From a checkpoint of a small transformer trained on Wikipedia.
Size: 14 layers, width 64, 2 heads of 32, MLP 128 GeGLU, 0.716M parameters.
Training: a variant of Muon for these matrices, 122M tokens, 3718 steps.
Each number is 50 + 10 x the weight over its row's rms, rounded and kept within 0 to 99. Layers, rows and columns count from 0. The size before them is the row's rms in percent of the matrix's.

# layer 8 attention key, 64x64, rms 0.174, rows 0-63, columns 0-63
103:33 58 44 56 43 64 51 53 45 31 41 51 57 58 49 50 36 69 48 50 43 37 45 50 57 55 48 67 32 59 36 58 53 45 44 25 56 68 59 49 52 31 28 48 49 42 34 61 49 41 53 50 49 43 59 50 42 48 56 53 64 61 63 43
094:39 60 42 48 42 58 59 54 66 38 43 57 39 40 53 55 32 45 32 46 45 47 55 29 51 50 49 57 24 36 33 49 44 42 43 42 47 53 57 41 47 43 58 55 43 44 72 60 41 47 42 54 60 45 57 49 66 40 76 50 46 47 35 49
102:51 47 61 41 54 53 52 41 45 41 55 61 53 75 42 60 29 68 61 49 57 50 63 53 56 69 65 52 55 69 45 49 49 54 55 56 42 48 59 58 49 49 32 54 57 31 29 50 33 43 45 58 67 54 67 39 50 53 58 55 56 50 52 63
081:48 52 42 39 39 48 59 58 36 45 49 52 67 45 48 61 50 40 39 40 59 46 53 53 54 47 66 50 58 37 48 62 53 32 61 64 55 30 48 43 58 52 36 58 43 45 53 65 55 60 25 52 57 48 56 32 40 39 22 44 41 41 52 55
102:35 55 56 50 59 68 49 46 54 50 52 62 50 51 62 41 43 76 39 61 48 51 61 54 62 43 36 49 49 40 59 54 35 47 56 48 53 57 30 53 49 60 45 31 30 55 57 36 34 63 60 51 46 52 45 61 41 48 37 67 50 29 49 44
092:63 49 37 52 54 48 47 46 46 34 43 48 48 53 59 54 50 55 52 55 47 52 40 55 51 47 49 57 54 51 59 37 49 66 44 29 22 52 59 68 44 43 48 42 58 46 51 56 56 60 76 50 57 41 53 51 29 57 50 19 35 59 39 56
105:39 33 57 59 44 54 46 44 39 33 49 40 52 70 60 49 60 52 45 52 29 56 56 61 42 56 51 55 36 73 42 57 31 57 47 41 58 59 60 46 42 54 43 55 55 42 43 38 28 42 57 48 40 72 47 47 54 53 70 62 47 54 49 58
103:45 60 52 53 55 58 29 45 52 51 62 30 62 45 59 58 32 48 48 49 55 71 53 64 33 47 73 42 74 58 44 46 59 58 57 39 63 67 41 43 67 46 54 33 43 59 39 58 46 53 55 57 52 42 45 47 55 48 52 53 40 48 42 46
137:60 60 63 38 55 49 43 50 51 51 75 55 43 54 40 64 59 50 45 40 55 55 34 56 40 51 49 44 49 55 43 61 60 42 68 66 64 57 37 39 46 50 67 47 48 68 46 35 57 56 40 52 44 42 51 38 72 47 42 72 45 61 40 55
114:46 53 65 55 45 57 59 56 58 32 36 61 68 50 48 51 42 57 56 48 31 32 34 38 56 53 39 56 43 42 60 39 42 51 44 53 38 46 54 64 60 47 21 47 55 47 35 61 47 42 40 56 48 57 64 62 62 43 64 50 44 37 57 51
104:43 58 35 52 48 30 47 44 34 55 39 49 47 60 46 54 46 42 48 35 61 31 65 60 55 38 60 63 48 52 57 59 47 55 44 57 54 50 35 56 45 39 68 47 68 42 55 47 59 63 38 42 34 55 57 47 62 63 44 59 66 27 43 42
092:65 54 47 37 50 36 37 44 35 55 47 40 59 58 60 58 53 60 42 56 46 54 53 54 37 64 65 46 53 49 49 64 51 57 55 60 47 67 54 50 37 61 58 64 46 58 34 63 66 29 52 51 40 66 40 38 56 41 30 39 34 56 56 55
094:70 46 55 34 67 38 63 40 50 31 38 68 55 50 62 57 36 64 36 41 50 50 42 50 36 55 70 50 49 56 45 36 58 53 45 53 65 61 61 42 40 38 47 60 44 56 48 51 46 61 66 41 57 56 45 65 39 49 44 60 52 48 60 41
098:59 54 62 71 41 48 52 37 57 32 51 47 49 78 56 46 54 48 31 37 40 44 45 57 51 53 52 64 54 41 68 61 71 64 35 62 45 43 45 47 58 46 51 41 57 33 54 57 41 46 54 48 50 34 44 42 54 46 57 45 49 66 63 42
103:33 46 49 47 41 53 47 62 51 46 50 42 51 44 52 54 66 49 51 51 51 49 48 64 55 66 32 43 54 63 50 71 37 50 57 60 67 64 55 46 58 58 53 43 64 40 55 39 54 48 42 21 39 33 33 69 62 44 48 62 53 47 39 41
101:39 45 31 70 54 57 57 40 44 50 47 27 61 47 44 48 51 38 44 32 37 39 39 52 51 51 42 45 66 64 59 52 53 55 46 56 30 36 55 65 46 45 41 40 33 49 56 43 67 46 68 43 63 52 41 60 54 48 57 46 64 51 62 47
086:52 54 34 69 68 58 52 36 55 73 37 44 42 21 61 64 48 39 59 37 55 45 37 58 48 52 42 54 62 48 49 63 40 56 48 67 47 36 46 45 54 51 57 52 49 53 58 59 52 44 49 54 53 49 29 59 43 65 38 50 37 45 44 50
099:55 50 47 58 46 46 31 58 69 50 48 73 56 42 60 48 51 64 64 47 55 47 31 53 58 62 58 58 33 33 39 48 57 38 62 43 39 53 60 33 56 44 64 51 50 63 50 42 71 45 38 56 43 66 57 56 43 53 40 60 52 64 56 53
095:32 48 48 31 32 49 44 54 47 44 66 51 71 55 48 50 42 52 60 66 57 61 44 42 57 71 38 49 51 65 49 47 46 68 60 56 50 54 43 51 61 68 59 38 48 39 69 46 35 51 65 48 59 51 62 44 45 60 43 49 59 44 59 38
102:61 62 40 51 44 47 41 42 42 71 48 57 38 56 49 64 61 42 64 47 49 64 50 55 28 64 51 52 63 43 37 53 54 35 52 65 47 58 47 44 54 57 73 55 51 47 61 38 68 43 43 37 50 45 61 48 49 59 40 49 44 26 45 64
114:47 63 46 37 50 73 50 48 48 63 67 36 48 53 47 52 65 40 60 70 61 53 50 58 47 63 48 46 58 46 68 54 54 59 61 66 58 53 47 53 58 43 35 54 54 64 51 30 50 59 44 47 45 46 41 33 68 52 44 48 66 39 48 31
101:34 48 50 35 57 31 37 41 52 47 38 48 44 43 37 40 34 45 60 53 60 59 47 55 47 37 35 46 48 49 46 42 51 43 46 70 57 44 57 64 66 72 63 46 42 50 49 36 42 63 38 54 51 49 68 63 71 56 47 62 55 56 58 51
097:35 33 52 48 59 47 49 43 57 36 57 59 56 48 49 27 48 56 57 41 58 56 40 51 45 30 61 40 53 59 43 57 43 71 58 44 34 54 74 47 61 38 51 47 72 46 49 57 36 41 62 62 50 65 44 61 48 59 52 56 39 46 43 58
129:64 42 65 65 56 54 69 45 46 55 46 42 58 37 60 45 36 56 36 39 53 46 49 58 43 48 52 57 45 55 43 46 43 46 48 28 61 48 52 54 42 56 39 61 56 50 57 59 52 28 71 65 52 49 43 59 35 47 43 27 72 57 50 57
081:39 41 42 42 42 51 49 45 49 35 58 58 49 50 52 64 44 62 41 38 54 53 44 63 56 62 37 57 53 60 38 62 39 42 44 65 49 63 52 39 61 46 46 57 43 35 53 47 40 63 18 64 37 30 40 56 55 50 36 49 43 65 52 56
111:43 37 55 67 51 37 86 48 53 47 34 59 58 60 50 66 43 29 65 55 49 65 49 49 55 45 47 46 59 56 50 41 46 53 41 39 54 48 62 56 59 43 38 45 63 44 47 60 52 59 51 53 44 55 60 62 43 54 70 35 54 52 40 39
113:36 51 44 63 63 45 59 29 56 40 33 67 55 55 49 53 59 71 44 59 59 46 41 38 53 34 49 52 32 44 32 61 37 44 53 55 64 58 66 56 48 63 56 47 60 52 42 64 43 44 65 46 51 59 35 44 36 59 49 51 45 54 51 41
097:70 55 33 48 52 51 49 38 54 64 40 51 50 54 44 53 54 42 39 56 69 52 40 54 51 52 50 43 55 65 54 32 63 47 58 67 37 45 45 61 70 55 54 34 56 52 55 32 55 39 47 29 38 50 64 37 68 53 51 41 46 50 67 44
109:39 42 43 54 48 55 67 53 29 33 41 50 63 52 43 42 48 59 45 56 54 66 45 48 82 50 56 46 50 52 39 52 66 51 59 49 36 41 52 40 39 39 33 59 61 56 60 63 46 50 52 60 54 53 50 52 39 48 63 37 45 38 28 46
081:37 35 58 41 61 33 69 46 65 58 62 47 46 35 52 51 47 62 46 56 44 48 54 50 46 62 45 59 61 61 42 64 52 57 46 56 54 42 51 43 54 38 60 30 66 56 68 44 47 42 58 62 38 32 46 38 37 44 51 57 30 55 53 64
107:39 58 49 38 40 47 62 38 44 48 60 60 27 46 47 41 33 52 50 60 42 34 52 51 43 25 49 55 42 42 48 54 55 59 48 26 46 41 57 61 48 49 63 61 54 32 47 48 45 38 72 46 55 52 62 56 42 47 53 45 59 73 50 43
092:49 49 39 51 62 46 72 63 48 44 44 33 42 34 48 53 41 49 54 52 47 49 56 49 46 48 35 55 50 46 59 58 55 42 76 44 64 73 46 45 49 56 52 37 57 36 69 38 52 46 53 48 47 60 49 60 44 54 53 47 21 67 51 38
094:43 38 50 58 32 45 70 39 56 53 34 48 62 38 49 47 58 52 65 44 59 43 56 53 40 46 52 39 53 49 46 29 36 35 56 34 31 56 48 63 33 75 47 38 46 55 56 54 50 60 44 63 46 60 34 47 51 47 40 56 54 50 57 57
086:52 34 56 56 68 54 62 62 48 47 50 45 67 20 36 64 53 58 61 50 43 50 58 57 57 51 52 51 48 49 40 47 38 48 55 43 44 43 28 60 37 39 41 50 70 56 59 50 43 38 32 57 52 38 55 40 42 47 49 42 44 60 70 58
090:37 61 32 41 40 52 67 68 50 42 54 39 54 57 61 56 38 58 60 51 36 62 40 55 39 49 49 39 47 45 41 50 38 61 66 44 52 68 51 53 34 42 51 58 49 49 57 47 32 56 45 56 35 38 52 49 47 52 35 39 59 49 54 79
092:56 48 39 44 49 56 43 41 34 70 48 38 49 48 24 57 51 42 41 57 34 57 28 48 54 55 43 60 43 40 42 61 45 64 43 60 62 57 50 52 67 49 42 72 41 46 51 62 44 42 54 43 75 53 49 42 53 47 42 43 48 62 55 63
089:44 58 66 60 51 45 57 48 35 36 43 48 47 24 53 48 44 71 54 48 41 64 42 41 47 56 58 42 35 64 54 50 43 45 42 38 48 60 29 61 37 58 50 63 46 43 59 60 40 48 70 57 50 52 49 46 23 60 40 51 44 51 48 45
091:71 47 73 37 53 53 47 35 59 44 41 49 26 47 45 53 61 57 52 43 47 58 59 52 56 38 30 62 33 52 46 52 45 57 37 54 72 43 35 49 53 44 47 62 65 56 58 55 53 47 47 29 55 54 53 43 38 47 47 39 62 54 51 36
081:55 53 39 66 42 49 51 36 62 48 47 47 41 51 72 69 29 32 44 31 58 36 51 60 56 36 60 48 58 52 63 46 57 44 38 48 52 51 56 39 42 48 47 54 35 41 59 35 35 59 45 51 38 58 67 46 60 49 63 62 49 40 46 47
085:37 50 45 62 55 56 33 44 59 44 46 47 47 43 43 59 50 38 59 47 57 85 45 68 54 64 60 32 58 49 36 45 48 36 52 59 66 40 46 42 50 37 53 66 41 47 52 55 44 49 45 49 35 53 56 53 51 43 47 73 46 60 51 62
119:57 50 61 56 48 53 62 58 47 71 33 71 43 41 42 49 43 66 55 63 65 45 64 41 65 47 42 57 41 35 44 44 63 38 37 52 46 53 58 50 57 52 27 63 53 60 59 55 46 39 66 43 51 53 48 61 43 74 51 41 54 43 45 49
108:52 45 56 50 49 26 47 47 64 59 54 55 32 54 34 34 51 45 46 57 52 48 60 53 55 51 44 55 31 46 50 51 57 50 59 69 53 48 56 67 52 53 72 54 45 37 53 30 59 75 57 46 31 64 41 52 62 50 46 48 34 57 53 42
107:59 49 43 42 34 52 40 46 50 43 63 54 66 49 62 56 58 54 48 42 48 45 43 47 52 71 52 43 33 74 46 50 47 63 30 46 40 47 70 45 43 35 32 56 52 58 37 60 52 64 47 58 53 59 45 42 46 79 57 49 53 46 40 50
089:59 44 40 38 64 47 46 46 70 48 49 48 62 54 59 56 32 60 52 47 52 56 69 50 45 55 53 61 53 56 47 44 45 68 44 67 64 69 35 43 42 51 59 47 54 39 50 34 39 43 46 39 50 38 52 54 48 38 21 39 40 55 45 67
101:38 56 67 54 41 57 55 50 51 51 33 41 74 41 47 43 55 40 43 48 40 42 44 43 60 51 53 47 77 39 66 40 52 58 44 28 39 38 54 56 34 52 34 54 61 49 49 64 44 63 52 40 51 62 36 61 49 55 62 55 49 44 43 57
098:35 72 48 42 41 46 43 43 55 48 58 48 36 59 43 48 58 55 61 53 58 39 44 54 50 60 54 40 63 52 40 43 53 43 30 44 25 58 42 63 50 53 32 43 53 54 62 42 24 51 47 53 47 48 48 53 51 40 64 35 53 69 43 33
098:45 53 49 28 68 63 49 62 59 35 33 40 44 65 56 48 69 53 53 57 63 46 54 66 50 28 46 56 49 71 44 60 38 49 47 52 55 63 34 52 35 48 46 49 54 60 42 44 58 50 31 44 55 52 65 50 46 58 53 63 46 51 56 41
097:52 63 63 49 62 64 54 58 42 42 44 44 49 29 41 53 57 42 42 28 53 40 59 35 64 46 60 56 39 46 33 64 54 47 44 29 37 37 49 49 48 45 40 52 50 33 41 40 41 49 49 59 58 57 55 59 50 49 69 58 42 46 48 73
097:41 36 49 56 57 44 39 64 54 33 58 53 56 44 29 48 47 46 39 42 52 63 76 53 66 47 55 60 43 43 43 44 49 57 37 52 49 48 55 24 46 51 40 67 59 55 38 48 46 46 52 41 50 52 58 56 55 58 78 49 49 32 55 61
101:32 43 50 53 72 54 37 49 46 39 60 38 47 54 36 49 60 45 46 70 62 52 42 55 49 53 49 72 40 39 64 63 60 45 33 54 61 48 49 47 59 56 57 54 36 42 53 58 36 56 61 38 65 52 48 59 59 51 44 40 35 35 55 33
089:42 47 40 41 54 51 39 34 62 57 62 68 58 47 47 58 32 50 33 29 56 55 46 41 50 58 44 56 30 51 60 42 17 57 46 48 55 45 41 41 29 47 28 50 46 50 59 55 57 52 53 48 57 48 55 49 52 61 54 38 57 60 56 52
078:49 41 45 41 39 33 43 57 39 44 48 35 53 74 37 47 48 42 59 49 47 48 52 52 38 61 42 52 44 73 51 38 43 37 61 54 68 44 64 56 61 44 57 51 49 57 51 54 69 67 61 74 45 50 52 60 37 43 52 61 52 58 34 55
096:46 52 72 49 62 40 64 54 44 51 46 59 45 38 28 43 40 58 46 55 46 50 49 42 53 54 48 54 49 45 38 34 47 37 30 35 27 52 37 60 58 60 49 51 47 41 51 46 36 48 60 39 29 59 49 48 45 36 43 69 37 44 36 56
087:39 41 72 61 57 61 50 42 45 37 35 48 47 61 48 60 41 53 55 49 46 47 50 45 45 28 49 43 43 34 50 56 49 50 38 46 45 43 46 31 64 46 58 64 66 57 59 39 44 34 64 52 40 32 68 56 49 62 60 62 50 61 40 40
113:63 43 49 58 55 57 72 45 53 42 40 52 66 50 66 46 45 57 55 56 52 36 53 47 43 25 49 45 33 43 39 56 54 37 40 54 38 63 35 52 56 57 42 45 36 45 50 66 56 59 50 76 51 43 39 50 38 59 50 39 34 42 55 39
135:39 54 58 64 60 41 61 45 40 52 32 53 70 52 54 54 48 56 54 47 53 45 68 36 63 43 34 56 39 48 57 42 54 49 48 36 45 55 54 51 40 58 54 53 48 44 76 69 29 55 57 56 41 52 32 56 47 73 54 48 49 40 61 62
101:53 71 34 60 59 62 45 49 68 40 44 56 34 59 76 56 43 54 57 31 69 55 51 50 55 62 55 48 54 63 62 51 46 54 55 47 61 41 45 57 53 46 53 48 32 52 50 56 36 53 46 73 57 43 47 48 46 59 28 52 51 62 42 56
098:54 46 63 56 48 63 37 50 60 50 68 52 45 37 54 50 55 69 64 57 38 44 63 40 42 44 61 54 51 48 68 55 34 39 44 38 59 56 23 46 58 49 41 38 49 39 54 43 41 39 59 55 28 41 54 55 55 54 54 47 63 52 70 57
108:44 49 51 63 54 50 73 28 34 58 56 50 38 40 50 38 36 60 55 49 38 46 53 49 52 39 44 58 57 59 56 60 46 45 54 46 50 59 34 32 39 57 47 55 44 42 58 68 54 51 64 50 46 48 56 68 34 65 65 42 32 56 42 38
093:42 39 46 60 51 56 47 45 38 40 37 41 32 47 53 38 47 59 37 43 55 39 65 58 47 50 28 32 51 54 52 46 40 51 39 45 34 42 50 41 43 58 31 30 41 34 65 55 49 47 43 55 58 71 38 31 49 53 44 43 56 52 37 54
100:52 59 36 53 38 59 61 55 45 47 59 51 39 47 28 40 47 57 58 63 53 63 54 32 46 54 62 53 51 44 45 21 52 50 51 37 47 62 53 31 47 56 34 45 33 52 48 38 52 55 56 49 36 43 42 55 29 56 51 61 42 51 53 27
094:78 54 45 46 42 45 54 52 43 39 50 37 55 68 36 33 36 48 34 43 45 59 74 50 39 49 58 58 58 52 56 43 43 48 34 40 54 50 41 59 67 51 43 38 54 62 64 59 52 30 54 39 35 52 55 69 52 50 53 49 47 50 45 46
095:54 43 32 57 55 51 49 38 54 61 58 57 39 39 53 46 62 39 29 54 61 52 66 54 49 47 46 64 62 34 52 53 59 34 50 52 37 82 71 57 49 60 54 49 67 56 49 57 57 66 53 53 47 41 58 34 51 52 44 56 55 62 54 44
105:52 45 34 47 46 38 40 48 41 48 49 35 36 51 63 57 61 48 54 50 57 47 59 39 64 53 52 45 57 57 54 65 61 68 39 65 59 58 35 51 55 43 58 64 56 35 68 51 59 74 51 35 43 44 26 45 46 38 47 41 52 44 59 43